Part of a small language model's weights: 7 heads of 32, exclusive self-attention.
Each number is 128 + 24 x the weight over its row's rms, rounded and kept within 0 to 255. Layers, rows and columns count from 0. The size above them is the row's rms in percent of the matrix's.

# layer 8 MLP gate, 576x224, rms 0.114, rows 299-319, columns 0-111
size [110  95 109 106  92 111 106 102 106 110 106 100 109  98  99  90 104  96 100  72  94]
[[119 134 147 142 163 127 128 163 139 150 103 136 110 113 125 115 131 117 136 147 126 140 140 112 128 160 101  88 126  74 125  96 128 119 126 147 127 128  82 129 120 100 130 160 115 126 116  69 147 197 195  95 143 199 125 123 120 102 121 109 114 102 186 167 118 167 137 126 121 111 124 168 151 159 129 131 119 131 146  62 113 117 128 148 117 128 126 109 105 116 149 157 145 145 145 145 139 163 106 163 116 139 125  95 173 129 125 116  76 123 165 111]
 [ 86 111 133 135 111 125 118 141 138 114 123 138 150 147 116  64 138 175 130 147 170 146 130 140 111 163  99 150  98 131 160 113 152 138 115 144 146 160 118 140 143 133 133  97 142 154 103 135 156 140 152 142  86 111  97 119 145 108 146 119 100 122 106 118 107 123 127 125 165 133 103 113  90 162 129 108 131 139 144  89 156 151 116 140 183 100 127 157 151  88 135  90 130 144 117  99 129 116 108 107 105 127 130 120 133 140 105 134 155 156 118  78]
 [138 122 108 138 177 148 143 123 150 152 177 178  79 149 134 155  54 152 138 132 161 116 134 114 143 151 137 149 150 101 109 123 130 136 116 130 102 119  95 142 109  87 116 138 143 102  98 111 100 116 146  94 144  92 132  95  95 150 136 139 114 103 125 105 148 107 157 142 129 133 114 121 126 127  91 111 115 155 136  86 119 125 176 116 109 106 124 149 130 134 150 121 129 169 140 137 135 120  64 165 138 144  77  81 121 120 138 105 127 130 133 124]
 [190 113 139 152 199 165 115 175 147 133 139 132 129 138 139 100 113 136 166 128 158 141  80 132  91 168 107 115  83 151 126 132 147 147 138  94 161 113 120 110 119 146 126 130 122 164 129 122 108 151 157 123 147 128 140 108 124 135 127  88 128 111 104 109 111 119 147 131 120 119 103  93 114 122 171 160  72 157 116 128 135 127 116 111 146 138 108 125 167 158 139 130 113 192 110 102 180 160  95 152 109 120 131 128 121 133 114 124 155 149 138 109]
 [145 116 159 144 113  98 152 153 156 119 161  70 108 131 116 141 142 149 144 114 156 111 112 125 113 132 155  86 131 120 124 120 175 152 125 116 142 161  63 107 121 122 111 130 112 132 141 104 164 161 116 117 127 117 168 121 121  85 119 117  97 132  91 123 130 134 133 174 153 116 128 178 169 146 109 140 102 141 127 143 162 127 183 142 147 137  72 132 126 139 140 115 162 167 155 118  71 148 157 154  95 100  96 118 156 150 146 121 162  84 141 126]
 [152 121 166 147 161 161 161 132 119 121 130 105 143 138 113 108 155 106  78  91 120 162 144 132 148 150 127 134 165 163 173 148 147  92  77 117 103 151 104 125 123  81 125 106 114  69 121 145  67 165 131 169 134 101  97 151 115  52 162 112 151 150 141 148 144 133  78 130 134 102  99 112 145 171 104 101 119 113 160 128 135 100 118 102 110 110 122 122  99 120 126 113 149  98 106 107 133 135 130 175 122 100 126  83 147 120 147 145 126 149 145 167]
 [ 96 131  92 139 156  90 114 117 108 147 114 147 145 101 112 115 116 122 144  76 152 132 106 127 111 134  85 107 123 154 127 171 148 149 127 127 158 103 106 127 115 154 139 144 108 150 113 162  93 113 109 152 127 136 115 124 108 156 126 168 131 134 139 136 163 107 151  98 118 108 111 171 143 158 143 116  95 175 128 119 128  86 139 103 116 146  91 174 143 110 118 116 109 147 137 151 123 138 108 120 144 118 191  84  70 105  96  82 124 107 135 113]
 [116 128 147  79 106 123 134 105 124 158 145 116 123 124 147 128 116 109 113  94  99 150 107 118 158 105 108 111 138 128 115 169  93 143 161 149  92 127 106 166 108 119 150 124  69  35 107 104 129 102 160 127 128  99 104 149 122 103 157 153 138 123 110 111 160 102 107 119 166  85  92  99 100 144 118 129 137 112 118 101 115 186 156 139  95 107 133 129  98 137 173  82 144  55 140  98 111 126 119 151 167 103 141 147  97 131 122 133 103 126 134 146]
 [186 134 143 104 122 163 114 182 160 133 122 138 101 168 114 137  99 139 133 123 139 121  98 117 106  94 113 118 131 125 167 130 113 132  99 106 129 122 115  68 128 160 162 145 112 127 137 123 147 136  86 156 129 113 134 103 141  98 150  81  85 116 168 130 150 130 134 119  98 129 145 108 137 117 162 158 129 178 135 148  92 118 119 108 151 153  82 133  83 119 108 119 153 134 113  86  99 136 130 149 112 152 110  98 145 154  91  86  82 170 106 112]
 [147 145 147  86 136 118 120 125 192 136 108 150 159 129 106  98 128  75 106 144 151 127 159 166 122 105 151 115 133 150 137 127  70 150  99 146 126 144  94 108 101 132 134 163 128 108  97 133 133 156 134 123 150 157 128 125 107 127 110 187 134 132 157 126 115 147 182 140 126  82 113 123 165 169 116 107 136 120 125 107 122 134 143 129 100  87  97 151  82 136 108 147 143 145 167 136 138 152 115 145 120 128 138 134 127 123 161 123 139 154 108 110]
 [129 149 118 113 152  86 151 172 134  65 155 110 101 122 136 104 174 178  93 159 178 135 109  76  96 124 148 148 159 116 133 169 110 131 158 128 102 168  80 136 132  94 115 140 110 110 141  95 125 157 124 149 175 125 132  71 127 169 103  99 112 120 108 165  93 163 128  86 133 136 132 145 151 135  80 148  64 107 132 137 132 127 142 110 108 108 135 100 127  88 132 108 124 137  97 173 115 111 133 168 151 153 106 118  88 128 130 115 141 149 133 112]
 [ 92 128 111  91 133 140 142 103 141 132 163 171 142  81 144 117 137 128 113 121 148 149 127  79 137 131 139 112 147 135 146 126 133 158  86 141 118 129 138 105  96 144 119 133 119 113 102 154 118 119 146 104  68 114 146 134  88 152 127  86 123 118 141 130 117 167 109 140 115 125 145 104 118 154 102  94 152  94 100 132 133 134 173 108  66 133 107 124 127 114 130 116  79  92 126 138 139 138  76 183 121 143 101 146 125  98 111 126 101 108 134 119]
 [153 132 143 140 143 128 169 185 117 128 114 134 110 148 107 111 140 106  68 109 116 144 120 139 162 149  67 107 144 135 165 122 139  98 132 122  99 158 123  85 133 119 134 119 115 115 120 111 129 126 130 158 111 130 114 120 170 142  99 107 102 132 144 118 111 113 137 152 145 123 144 129 154 134 101 123 109 115 158 119 130 116 105 120 151 104 163 131 155  96 143 115 107 113 122 105 109  73 123 138 100  87 121 125 134 127 109 157 111  67 186  88]
 [123 127 101  75 134 132 106 134  92 106 132 157 100  74 169 101 149 148 160  65 173 118 155 170 141 119  87 139 124 140 166 109 148 140  90 169  96 127 130 163 134  84 163 178 149 115  77 144 176 101 150 119 124 153 132 124 129 149 108 123 112 123 121 140 182 154 105 140 124 136  94 116 130 107 146 113 143 122 158 107 105 122 178 121 114 103 120 178 128 118 107 150 163 108 172 136 122 128 110 159 105 146  96 162 113 179 159 147 134 117 113 160]
 [124 120 111  99 127 155 153 153 119 158 112 148 142 176 109 133 127 123 113 110 153 137 128  99 164 135  86 103 117 100  98 128 108 109 142 119 130 113 111 130 125 126  96 117 138 142 116 106 142 106 132 129 113 147 134  77 109 129 118 131 100 159 122 151  96 121 111 136 118 118 129 113 168 130 118 116 155 130 151 113 131 128  98 156 120  99 139 115  87 160 132 131 169 157 126 115 115 122 184 102 126  95 131 129 128 137 165 128 171 131 116 121]
 [121 112 181 151 107 106 159 148 118 112 120 126 141 160 141 111 138 147 109 126  96 116  88  99 164 135  92 123 102  92 148 174 108 104 130 134 100 149  91 150 109 122 164 113 156 128 134  63 117 122 134 182 150 150 106 164 121 104 137 123 138 138  94 121 181 167 113 138 154 106 107  86  99 142  84 143 130  99 134 105 143 116 150 121 156  98 142 110 142 175 122 118 147 109 159 125  93 153 119 141  72  64  92  97 106 148 138 120 156 146 164 145]
 [162 115 170 137 155 126 137 105 138  98  92 116 135 134  86 122 160 137  74 132 148 118 119 139 165 123 109  94 120 107 133 144 125 132  94 117  94 114 106 157 132 131 123 128 100 121 113 134 102 141 121 179 159 115 136 167 156 143 135 134 115  98 147 132 100 121 136 134 140 138 112 116 159 171 139 114 102 113 144 131 145 144 156  92 129 143 117 113 128 106  81 185 135 110 125 112 143 129 121 172  95 151 117 142 129  88 109 161 143 114 150  87]
 [149 142 151  83 110 109 155 130 140 115 159 142 147 130 131 111 143 162  88 139 121 108 132 149 109 136 111 110 134  64 124 115 151 119 119 101 113 131  98 148 109 124 124 110 137  96 117 116 116 172 168 140 139 143  97 131 108 135 152 136 134 152 120 119 132 125 141 146 121  83 107 112 122 144 137 130  71 145 145 113  72 127  72 104 111 109 117 109 121 149  94 139 118 143 172 187  95 142 157 167 136 117 140 154  99 144 124 117 105 127 143 153]
 [185 109  87 108 125 131 130 109 110 107 143 111 116 107 101 160 170 130  98 101 134 155  96 166 116 152 126 130 120 107 154 145 130 138  98 129 150 141 146 164 127 127 154 177 119 132 115 155 141  90 150 141 113 128 172  81 137  97 134 142 149 108  97 129 134 160  89 153 121 134 128  86 119 112  87 155 146  96 118 102 127 121 110 113  96 131 114 122 123  90 100 151 137 138 128 148  91 172 120 172 131 146 167 142  95  97 126 103 181 133  90  96]
 [115 139 127  68 147  84 121 172 114 117 144 114 107  84 151 123 115 135 116 148 149 162 134 123 159 168 133 119 139 145 127 139  93 146 130 170 147 116 142 101 119  97 154 170 120 104 107 136 113 150 152 114 152  99 141 103 157 121  89 141 131 134  95 104 128 151 105  89 129 149 122  70 115 130  94 144  72 155 113 106 103 117 134 123 145 142 115 155  97 137 139 109  99  98 100 146 122 160 117 133 167  72 134 137  96 101 125 108 135  71 149 118]
 [119 124 150  89 143 123 169 156 120 104 144 118 110  74 148 172 154 144 133  83 169  98 138 111 121 118 145 115 164  93  84 150 107 144 111 124 133 112 111 105 111 150 113 152 131 106 123  77  96 144 152 120 137 108 150 106 116 105  71 107  92 100 160 143 164 132 108 183 121  92 125 123 172 152 151 139 132 127 125 156  92 123 108 179 140 145 113 124  90 141 134 150 165 160 113 138 107 133 102 153 119 131 111 164 171 142 173  91 126 162 128 165]]
# layer 8 MLP up, 576x224, rms 0.115, rows 299-319, columns 0-111
size [105  94 105  94 103 111 103  99 112 106 103 100 107  95  95  98 110 102 101 124  97]
[[125  99 135 111 101 138 139 204 119 165  74 178 110 145 198 168 123 103 143 122 135 106 142 116 118 125  99  93 127 110 132 132 157  98 113 114 149 127 105 157 129 152 145 133 122 181 130 111 146 167 104 118  87 122 134 134 176 112 114 134 152 112 157 114 110 127  96 136 147 170  98 110  85 130 105 117  98 130  99 143 156 145  83 127 110 109 106  87 131 127 142 120 123 153 153 162 139 125 116 180 148 144 182 182 157 127 105 126 131  84 160 136]
 [ 85 144 107 162 133 154 136  95 124 146 105 153 109 133 115 130 122 144 112 133 120 123 128 159 161  87 138 139 148  97 126 142  96 168  85 133 132 143 142 138 124 141  96 156  89 111  97 139 159 122  90 147 135 156 174 124 144  75 100 124 131 131 138 170 124 162 121 195 108 107 127 162 105  99 150 104 127 112 153  79 142 128 121 146 118 125 115 155 128 126 130 114 152 130 109 119 148 119 155 130 106  98 148 101 139 112 142 127 146 118 124 121]
 [154 100 117  69 135 112 130  66 120 134 162 122 142 118 203  98 160  88  98 139 109 150 129 116 137 121 131  71 141  92 153 103 128  93 127 166  86 130 131 138 136 143  88 104 118  74 119 130 104 143 106 131 108 114 167  99 143 130 150 145 103 155 174 142 132 126 141 124 134  94 129 139  94 115 113 147 136 122 151  96  86 128 137 111 116 151 142 152 134 124  82 155 139 122 115  93 127 149 136 133 124 156 109 123 148 127 126 144 146 112 125 154]
 [139 130 134 103 115 158 131 147 119 155 103 146 123 122 164 123 128 155 128 128 103 133 144  87 118 127 108 143 147 134  94 191 112 106 114  93 103 131 131  96 124 147 117 159 130  94 136 122 106 140 125 161 112 108 110 152 146 120 132 108 145 127 145 123 104  98 115 129  94 117 109 102 127 107 170 118  95 135 115 145 157  86 143 119 141 137 114 209 122 156 168  96 153 147 142 119 147 158 119 171 123 110 163 123 147 135 112 100 131 116 120 160]
 [119 110 129 109 116 107 110  89  93 113 109 111 117 132 110 141 126 139  81 102 135 144 105 134  96  92 128 146 198 177 118 142 174 111 136  94 158 129 120 128 149 159  63 116  94  88 122  93 131 109 134  46 134 140 129 105 128 116 119 109 121 132 136 159 102 152 132 130 121 117  76 131 154 132 121 118 108 139  90 141 150 128 148 142 111 173 136 145 107 106 161 100 142 125 122 135  96 128 113 126 102 148 112 143 149 168 107 136 134  76 135 111]
 [167 121 146 138 128 141 119 138 109 158 116 146 156 146 134  98 109  97 127  88 111 140 130 132 121 155 118  92 132 117 110 148 103 100 128 158  79  98 158 111 115 117 104 150 163 165 139  82 134 125 136 128 159 151 147 138 140 148 113  61 119 139 120 121  90 130 140 163 131 154 122 175 100 126 159 149  98 123 142 133  93 113 166 135 103 152 123 102 118 123 113 113 133 176 129 138 102 141 147 118  90 140 107 135 117 135 112 137 136  79 157  70]
 [ 92 130 121 140 101 121 135 148  70 119  93 114 133  94 100 133 145 141 152 107 165 176 114 135 109 127 153 114 105 130  99 132 139 123 130 130 133 102 114  61 136 146 138 109 143 114 104  96 121 132 117 140 179 124 165 123 157 127 117 174 134 150 143 146 160 127 157 102 194 117 129 129 139 133  96 139 141 119 112 138 101 105 174 117 108 104  97 119 126 113 100 157 138 133 114 128 118 154 104 111 115 119 128 147  92 118 136 121 144 143  87 120]
 [139 142 157 155 123 162  85 154  74 133  86 169  92 159  90 132 163 149 160 159 121 163 138 131 152 145 127 155 130 153 140 112 111 134  96 122 102 127 126 145 123  97 106 126 115 105 159 138 159 105 127 125 151 110 119 123 134 126 144 108  78 137 103 132 134 123 109 102 128  66 137 149 131 102 101  97 102 145 142 150 130 118 144 120 112 122 154 170 123  54 129 125 146 130 141 122 121 114 117  72 125  80  92 160 154 120 150 152 128  95 137 132]
 [132 136 146 113  90 127 181  91 105  59 129 137 113 159 146 110 130  83 152 131  87 102 118 107 166 127 111 128 114 143 126 140 172 103 121 176 114 140 124 147 146  95 151 141  94 137 133 121 153 104  97  98 115 111 125 130 126 159 148 163 116  98 129 145 125 133 151 160 138 166 127 181 145 136 108 131 139 100 140 114 176 147 108 138  81 150 156  62 167 129 113 106 112 161 113 108 133 107  96 144 153  96 152 146 137 102 163 132 109 116 147 121]
 [152  97 129 161  93 113 146 202 118  79 109 141 128 107 148 120 167 143  86 109 103 152 142 115 126  91 142 139 100 128 141 137 120 148 105 117 106 113 145 128 140 129 123 145  91 164 101 157 154 135 170 131 179 132 147 146 138 137 157 138 100 140 124 115 100 143 119 122 118 164 134 134 145 109 152 121 124 172  98 130 150 151 133 122 169 169  93 116 138 105 155  97 140 155 120 147 148 105  88  95 164 108 124 102 127 173 133 125 139  76 132  64]
 [130 111 136 133 137 110 126 123 121  72 170 108 160 103 107 128 116 138 129 136 145 126 122 117 114 119 136 147 146 158 161 142 145  99 139 125 117 150 148 135 115 189 111 136 136 138 138 152 114 157 155 172 145 165 138 111 101 120 122 107 104  73 155 117 137 146 126 132 171 176 117  80 126 173 103 163 139 122  82 110 138 125 188 108 129 141 167 105 157 107  76 130 140 129  90 153 120 119  81 147 132 153 126 127  91  85 127  96 130 132 125 146]
 [153 151  77 150 114 137 127 129 165 121 140 131 141 123 142 151 109 135 132 180 134 113 117 114 140 145 160 103 128  96 107 107  93 155 155 141 110 110 116 150 123 184 120 160 168 114 115 143 170 147 149 141 141  97 132 121 107 139 113 106 143 118 119 125 121 129 106 149 122 119 141 124 142 115 126 155 128 101 120 114 109 109 109 135 132 110  65 153  56 107 142 125 126 139 117 138 111 130 111 141 126 122 127 127 188 147 124 172 118 119 171  64]
 [123 136  78 144 158 135 120 112 136  94 103 159 131  90 130 120 189 110 137 116 147 128 144 151 141 116 135 121 168  99 124 118  92 126  88 133 150 147 143 109 120  83 121 159 143  86 132 108  90 162 163 130 133 107 144 176 156 128 138 110 124 123 152 137 114 155 154 120 116 129 110 108 157 169 141  96 155 145 136 147 109 118 133 114 118 156  84 150 109 142 128 112 116 125 150 166 140 134 144 145 115 161 162 156 110 123 106 154 182 230 137  97]
 [122  99 114 179 139 111 199 138 123  70 134 123 139  93 134 117 146 179 151  62 126 137  99 105 124 112 134  85 137 125 158 121 118  98 132 123 175 126 124  90 130 149 114  83 131 124 158 142 102 106 106 148 107  93 142 133 162 120 128 173 146 154 117  94 114 131 122 107 153  77 116 117 119 134 137 117 120 159 111 123 119 174 104  97 150 179 161 155 127 151 100 112  74  73 117 119 154  80 167 101  83 157 134 130 140 102 106 134 150 165 156 110]
 [149 160 156  78 117 147 111  97 120 120 104 137 131 113 137 126 156  98 130 117 138 112 143 140 101  83 103 144 100 122 133  85 137 124 126 104 133 125 157 155 115  96 133 127 108 144  93 104 102 145 139  97 114 115 115  96 129  77  96 134  97  78 153 179 114 151 103 144 147 144 126 123 116 149 106 133 106 129 188 121 137 133 126  76 138 139 140 133 170 103 125 153 144 111 161 117 172 135  94 128 106 152 138 152 118  86 132 114  80 123 120 109]
 [136 158 119 132 152 150 141 113 168 136 138  69 126 106 132 121  95 109 122 132 157 118 120 154 105 147 151  89 153 119  98 122 126 130 127  87 124  85 117 121 122 167 135 124 143  96 103 113 146 130 138 130 133  93 144  85 113  95 111 135 124 130 146 119 102 141 106 163 125 144 133 150 170 174 143 145 124 152 202 114 142 101 124 145 135 100 134 124 121 109 152 120 129 166 103 140 110 141  82 161 143 153 145 162 145 103 196 133 111 138 140  64]
 [122 118 125 145 111 141 140 136 119 130 117 103  97 123  98  90 135 188 102 125 145 156 128 128 105  86 124 120 144 133 140 123 108 176 134 150 119 148 110 159 145 125 132 145 119 155 144 142 108  70 127 140 126 125 175 107 162 120  87 123 111 136  97 116 178 115 161 140 133 115 128  98 107 106 125 126 111 104 113 171 113 118 157 110 121 158 173  97 136 111  76 127 113  57 129 137 133 167 127 114 107 123  96 111 156  93 157 134 130 131 115 146]
 [150 120 152 190 112  91 131 106  89 140 119 128 147 120 156 145 115 157 124 154 138 174 138  99 164 127 147 153 122 184  90 157 114 116 110 177 137 106 122 117 140 102 122 182 155 135 108 119 136 113 113 134 110  88 159 114 108  96  95 124 132 139 126 141 146 155 154 155 121 141 138 111 110 148 108 105 150 101  86 126 135 118 139 119 134 100 116 179 115 128 158 135 145 145  76  96 119 158 119 133 107 135 110 149  93 113 148 124 158 165 148 159]
 [139 108 143 149  95 106  91 118 162  98 127  99 128 118 111 125 123 151 150 155 147 124 122 178 147 165  92 135 138 149 124 135 135 143 174 127 106 124 140 130 142 116 105 104 115 100 132 140 145 133 141 181 130 164 219 135 138 131 145 127 127 113 104  75 133 113  94 114  86 142 140 107  96 113 119 142 103  93 113 147 136 166 112 131 172 140 131 132 109 141 103 139 125 162 128 157  95 128 160 169 129 141 151 129 152 129 142 128 140 126 122 125]
 [118 146 127 141 131 163  90 119  95 143 100 134 153 141 146 140 145 121 145 135 107 137 135 159 125  95 143 121 108  96  94 142 162  93 128  75 112 164 147 120 127 161  85 110 134 163 160 120 114 131 107 128 126 143 143 181  96 124 169 148 113 135 125 134 129 135 145 172 117  98 147 143 142 144 144 115 136  85  92 115 113 120 122 118 141 142 163 118 138 159 105 126 145 133 167 165 103 116 150 108  86 178 118  88 163 176 147 136 126 163 113 139]
 [124 128 102 105 160 136  74 133 151  94 144 139  71 118 118 114 129  94 137 160 146 136  85 111 135 105 164 116 108 125 162 139  87 166  98 108 128 132 139 112 141 127 160 149 114 150 135 107 130 117 100 114 186 122 116 131 153 141 131 142 123 105 103 128 150 179 145 154 128 133 117  94 148 138 101 141 131 128  95 114 154 122 104 142 129 114 140 158 104 131 125 140 131 144 138  90 120 160 118 111 170 139 155 120 153  91 119 132 135 120 166  76]]
# layer 8 MLP down (transposed), 576x224, rms 0.0899, rows 299-318, columns 0-111
size [106  92 103  99 103 113 104  99 111 107 102 100 106  96  97 100 107 103  99 102]
[[134 136 131 113 159 132 127 106 138 159 115 184 117 126 126 109 111 107 110 153 161 130 116  64 115 105 112 130  98 101 137 127 153  82 125 123 137 107 184  92  94 140 114 165 104  97 180 154 162 108 117 154 111 133 137 132 150 129 118 123 108 106 163  60 130 113 114 109 138 116 106 101 150 137 138 112 135  87 131 175 145 129 141 135 140 137 113  99 115  97 149  98 108 110 134 118 140 111  82 142 145 144 104 114 133 164 117 186 132 104  77 150]
 [121 161 122 120 116 146 119 139 153  98 106 160 156 124 114 152 119 152 135 171 115 145 104 141 100  98 133 133 114 166 166 111 112 111 142 133 129 148  73 155 121 189 104 151 109 149 153 161 148 137 148  93  83 130 141  82 159  89 123  99 136 127 113 118  99 137 105 141 157 127 138 102 126 170  86 138 138 122 139 178 145 141 137 112 139  98 146 117 126 121 145 113 123 109 101 129 122 183 126 100 138 166 139 125 130 115 165 146 120 121 101  89]
 [141 168  53 137 123 132 171 125 147 117 124 130 113 134 110 105 156  83 128 117 146 110 125 113 171 117  87 152 145 113  77 123 148 123 181 165 180 120  88 100 144 109 108 139 157 138 129 138 115 176 132 137 150 127 142 172 157 151 104 143 147 174 179 140 132 104 119 141 109 127  95 138 110 156 132 121 116 149 141 116 140 133 140 127 130 132 121 130 122 135 106 104 128 126 126 107 147 136 122 146 130 117 134 109 136 158 131 136 151 173 124 114]
 [152 115 149 145 131 146 130 108 103  99 132 159 153 146  90  90 113 122 155 130 132 132 120 123  78 174 118 117 102 147 103 119 158 143 149 117 163  81 123 121 130 158 144  93 140 155 132 124 105 137 128 129 127 136 144 156 128 119 137 140 158 136 133 111 135 108  81  97 102 173 154 101 105 151 134 119 100 138 166 145 105 152 107  96 111 114 131 114 152 137 109 186 108 131 107 143 158 183 107 109 137 125  74  83 126 104 113 119 132 196 153 103]
 [132 124  85 110 147 151  73 115  86 151 149 145 159 120 126  99 138 129 135 144 151 122 172 163 127 121 132 108 128 130 128 133 120 121 157 138  97 123 152 161  99 145 123 119 125 138 117 173  93 123 143 119 102 139 104 141 127 100 138 125 151 122 123 125 115 126  93 141  99 156 109  80  99 101 107 113 119 157  79 143 127 125 137 115 131 141 135 145 158  92 179 159 177 137 128 146 105 110 171 125  99 169 119 106 137 129 114 118 129 112  80 209]
 [130 159 181 124 173 134 100 146 120 152 134 131 136 159 113 149 114 132 129 151 117 122 107 109 167 144 167 115 127  86 155 148 138 106 102 122  80 133 151 136 134 115 144 118 121 141 136 110  93 168 157  88 165  91  97 160 162  88 139 116  97 147 146 129  98 114  99 142 104 103 124  90 116  97 132 121 168 147 154 176 122 119 117  97 122  75 123 125 127 113 143 118  88 102 145 124 158 115 131 152 133 128 125 120 142 131 134 156 118 130 127 160]
 [129 146 130 106 111 149  86 126 113 175 100 151 117 112 108  86 138 149 115  96 116 139 139 152 123 121 113 124 125 134 129 118 142 137 168 145 130  89 100 143 142 135 131 155 117 118 152 138 138 137 160 166 166 114 122 132 141 105 144 133 110 150 126 122 130 118 139 124 126 134 154 121 145 161 117  94 110 140 116 106 101 136 147  78 126 125  99 154 129 153  99 126 124 145 132 128 148 132 127 135 126 120 146  87 177 148  74 136 142 116 147 108]
 [126 134 130 119 134  94 177 125 138 123 148 129 124 131  86 131 129  98 110 114 133  94 151 100 156  97 127  87 168 122  84 149 159 137 135 139 141 119 143 113 161 153 143 109 121  99 121 123 123 155 144 142 123 136 121 164 115 135 111 142 125 144 161 176 141 128 140 150 114 119 116  80  93 153 137 105  92 135 127 130 151 158  83 104 144 109 116 110 125 139 139 104 104 112 101 155 103 141 123 103 162 115 149 109  95 138 145 154 116 136 146  98]
 [124 157  66 119  85 105 157 118 152 146 102 155 127 152 145 131 112 104 131 135 168  98 116 139 206 101 150 136 148 117 128 144 135 109 168 102  94 134 102 128 106 118 126  91 164 174 105 132 178 168  97 118 111 123  88 118 139 145 126 120 110 123 163 154 128 150 111 154 164 126 162 127 104  86 138 118 133 130 145  99 166 114 130 155  76 113 109 110  54 148 173 111 134 115 154 114 127 145 118 132 143 177 162 133 111 175 127 132 120 108 117 114]
 [142 139 127 132  95 168 125 118 165  94 152 128  92  73 149 115 117 101 116 119 122  97 161  95 138 134 107 106 116 197 116 113  99 113 163 140 135 126 156 121 111 132 128 147 109 163 105 189 108 101 108  92 122 146 112 152 170  81 134  97  96 135  88 156 113 112 151 109 121 109 102 149 149 112 108 116 161 168 150 141  93 139 137 141 104 104 131 149 144 141 152 156 105 111 141 166 112 125 104 163 114  82 142 119 118 155 132 103 146 109 134 111]
 [161 186 142 101 112  80 113 125 174 120 164 117 123 120 137 118 142 104  90 144 139 127 135 106 108 143 151 114 125 158 132 140 146 122 107 173 123 130 125 159 162 104 135 112 127  95 158  99 133 134  86 152 123 141 108 105 156 132 107 151 107 133 111 122 158 100  98 154 115  87 137 117 142  79 101 138  88 115 117 118 161 122  94 116 159 114 175 104 150 122 111 148 105 166 118 104 115 133  97 120 163 118 147 107 129 155 159 142 147 129 114 126]
 [131  93 158 146 154 112  93 111 133 128 141 145 122 140 141 125 115 119 142 116 169 155  94 139 103 105 101 125 179 158 148 120 102  96  96 120 139  69 164 140 122 115 159 150 104 105 143 118  84 167 152 104 156 168 127 111 124 103 112 108 109 125 106 155 160  97 121  84 139 104 131 126 124 150 161 193 137 158 113 132 140  80 110 147 132 122 157 150 147 138 110 117 108 158  95 157 146 171 144  93 100 128 137 141 111 124 118 163 155 104 107 143]
 [109 148 110 138 170 137 183 152 162 177 121 107 155 145 167 143 101 163 139 116 107 146 113 107 133 125 135  94 138 110 133 139 145 127 141 133 107 121 190 132 123 141  79 102 150  84 144 111 103 136  63 144 162 112 149 106 164 150 135 126 113 141 141 133 124  88 120 158 170 121 151 168 144 165 133 148 172 143 140  95 165 129 137 143  95 154 131 132 119 172 102 102 129 116 101 147 128 104 106 122 129 150 127 117 146 130 142 128 124 102 140 118]
 [151 139 164 122 172 142  94 118 144 116 123 131 124 104 122 145 126  98 107 174 115 114 173 131 112 118 169 120 133 147 118 140 134 168 145 139 121 125 160 194 122 118 147 176 154 144 123 105 118 176 130 125 148 132 131 118 164 103 120  92 101  73 143 131 141 117 130 147  44 140 106 155 120 125 130 131 138 130 127 132 121 132 202 120 124 105  99 147 131 117 152 122 160 178 153 148  70 121 131 159 179 144 120 135 116 146 110 131 143 147 128 181]
 [140 111  85 158 103 130 112 133 146 129 115 109 117 114 122 127  70  90 174 113 113 113 138 126 138 115  75 174 140  85 128 135 143 171 107 143  92 118 117 109 114 117 117 147 184 145 150 172 111 126 112 142 127 147 123 143 115 134 119 127 160 163 117  98 129 111 190 135 107 101 113 167 109 146 138  71 136 117 151 136 146 136 136 136 151 126 144 134  81 107 123  66 132 128 126 137  73 181 145 119 141  93 143  93 133 171 105 160 127 125  99 126]
 [139 120 151 160  86 124 128 146 140 123 115  73 141 161 118 124 112 126 112 134  91 116  76 117 131  99  91 159 125 135 127 150 166 120 115 156 112 138 101 153 130 129 134  88 147  94 132 102 119 142 114 164 135 170 120 163 104 132 148 101 125 148 103 134 142 144 116 136 165  95 132 131 105 149 109 146 146 118 114  60 122  95 113 109 117 128 169  96 113 104 145 158  96 142 143 128 102 148 124 135  87  65 104 142 149 119  96 187 106 140 124 128]
 [151 139 127 128 161  73 114 175 135 121  96  84 105 112 110 167 147 148 130 132 117 121  98  74 101 108 149 177  98 118 139 131 105 122 145 137 101 147 173  84 191 114 140 160 185 148 144 144 158  92 119 132  87 149 130 115 147  88 102 127 100 127  81 141 104 115 125  81 106  91 117 136 117  97 150 120 122 167 125  85 155 143 142 109 152 140 129 157 151 121 152 141 138 139 129 176 123 100 149 135 137  99 130 130 148 115 118 122 103 121 142 109]
 [146 171 171  76 131  91 127 140 126 123 146 143 127 120 167 124 161 132 117 146 104  97 179  84 129 160 140 129 159 101 144 145 113 153 178 140 130 126 102  78 131 118 116 149 126 111 119 112 120 136 117 126 112 108 129 132 101  84 143 158 122 113 142 131 185 138 146 157 133 123 130 123  96 145 107 104  99 117 148 148 122 147 109 112  98 110 126 141 156 116 111 136 124 176 171 138 152 113 133  95 136 135 141 163 162 128 167 152 112 120 168 147]
 [111  90 158 129  96 147 155 109  97 124 102 107 130 141 126  95 134 115  74 121 111  95 140 185 183 128 127 106 167 116 121 151 146 131 116 170 119 143 132  55  97 146  79 104 136 101 156 135 129 153 113 160 157 107  95 121 137 126 162 119 137 135 129 119 156 131 125 151 116 138 120 109 111 147 118 133 159 147 154 142 126  99 110 160 114 162 106 144 141 109 116 152 142 106 119 114 137 123 101 158 151 124 114 122 115 104 124  99 130 142 136 147]
 [113 135 105  69 144 115 142 146 134 108 149 109  97 113 135 140 102 116 107 138 147 143 132 129 133 140 112 143 116 164 129 123 107 147 135 148 153  75 127 101 102 120 167 147 131  98  91 107 132 179 167 125 142  74 143 100 157 133 100 133 119 132  98 101 125 127  86  84 136 166 117 101 117 109 116 128  88 148 119 125 131 141 151 108 123 119  81 133 116 131 113 142 119  98 125 126 122 158 102 140 152  93 154 149 102  82 124 108 142  98 161 101]]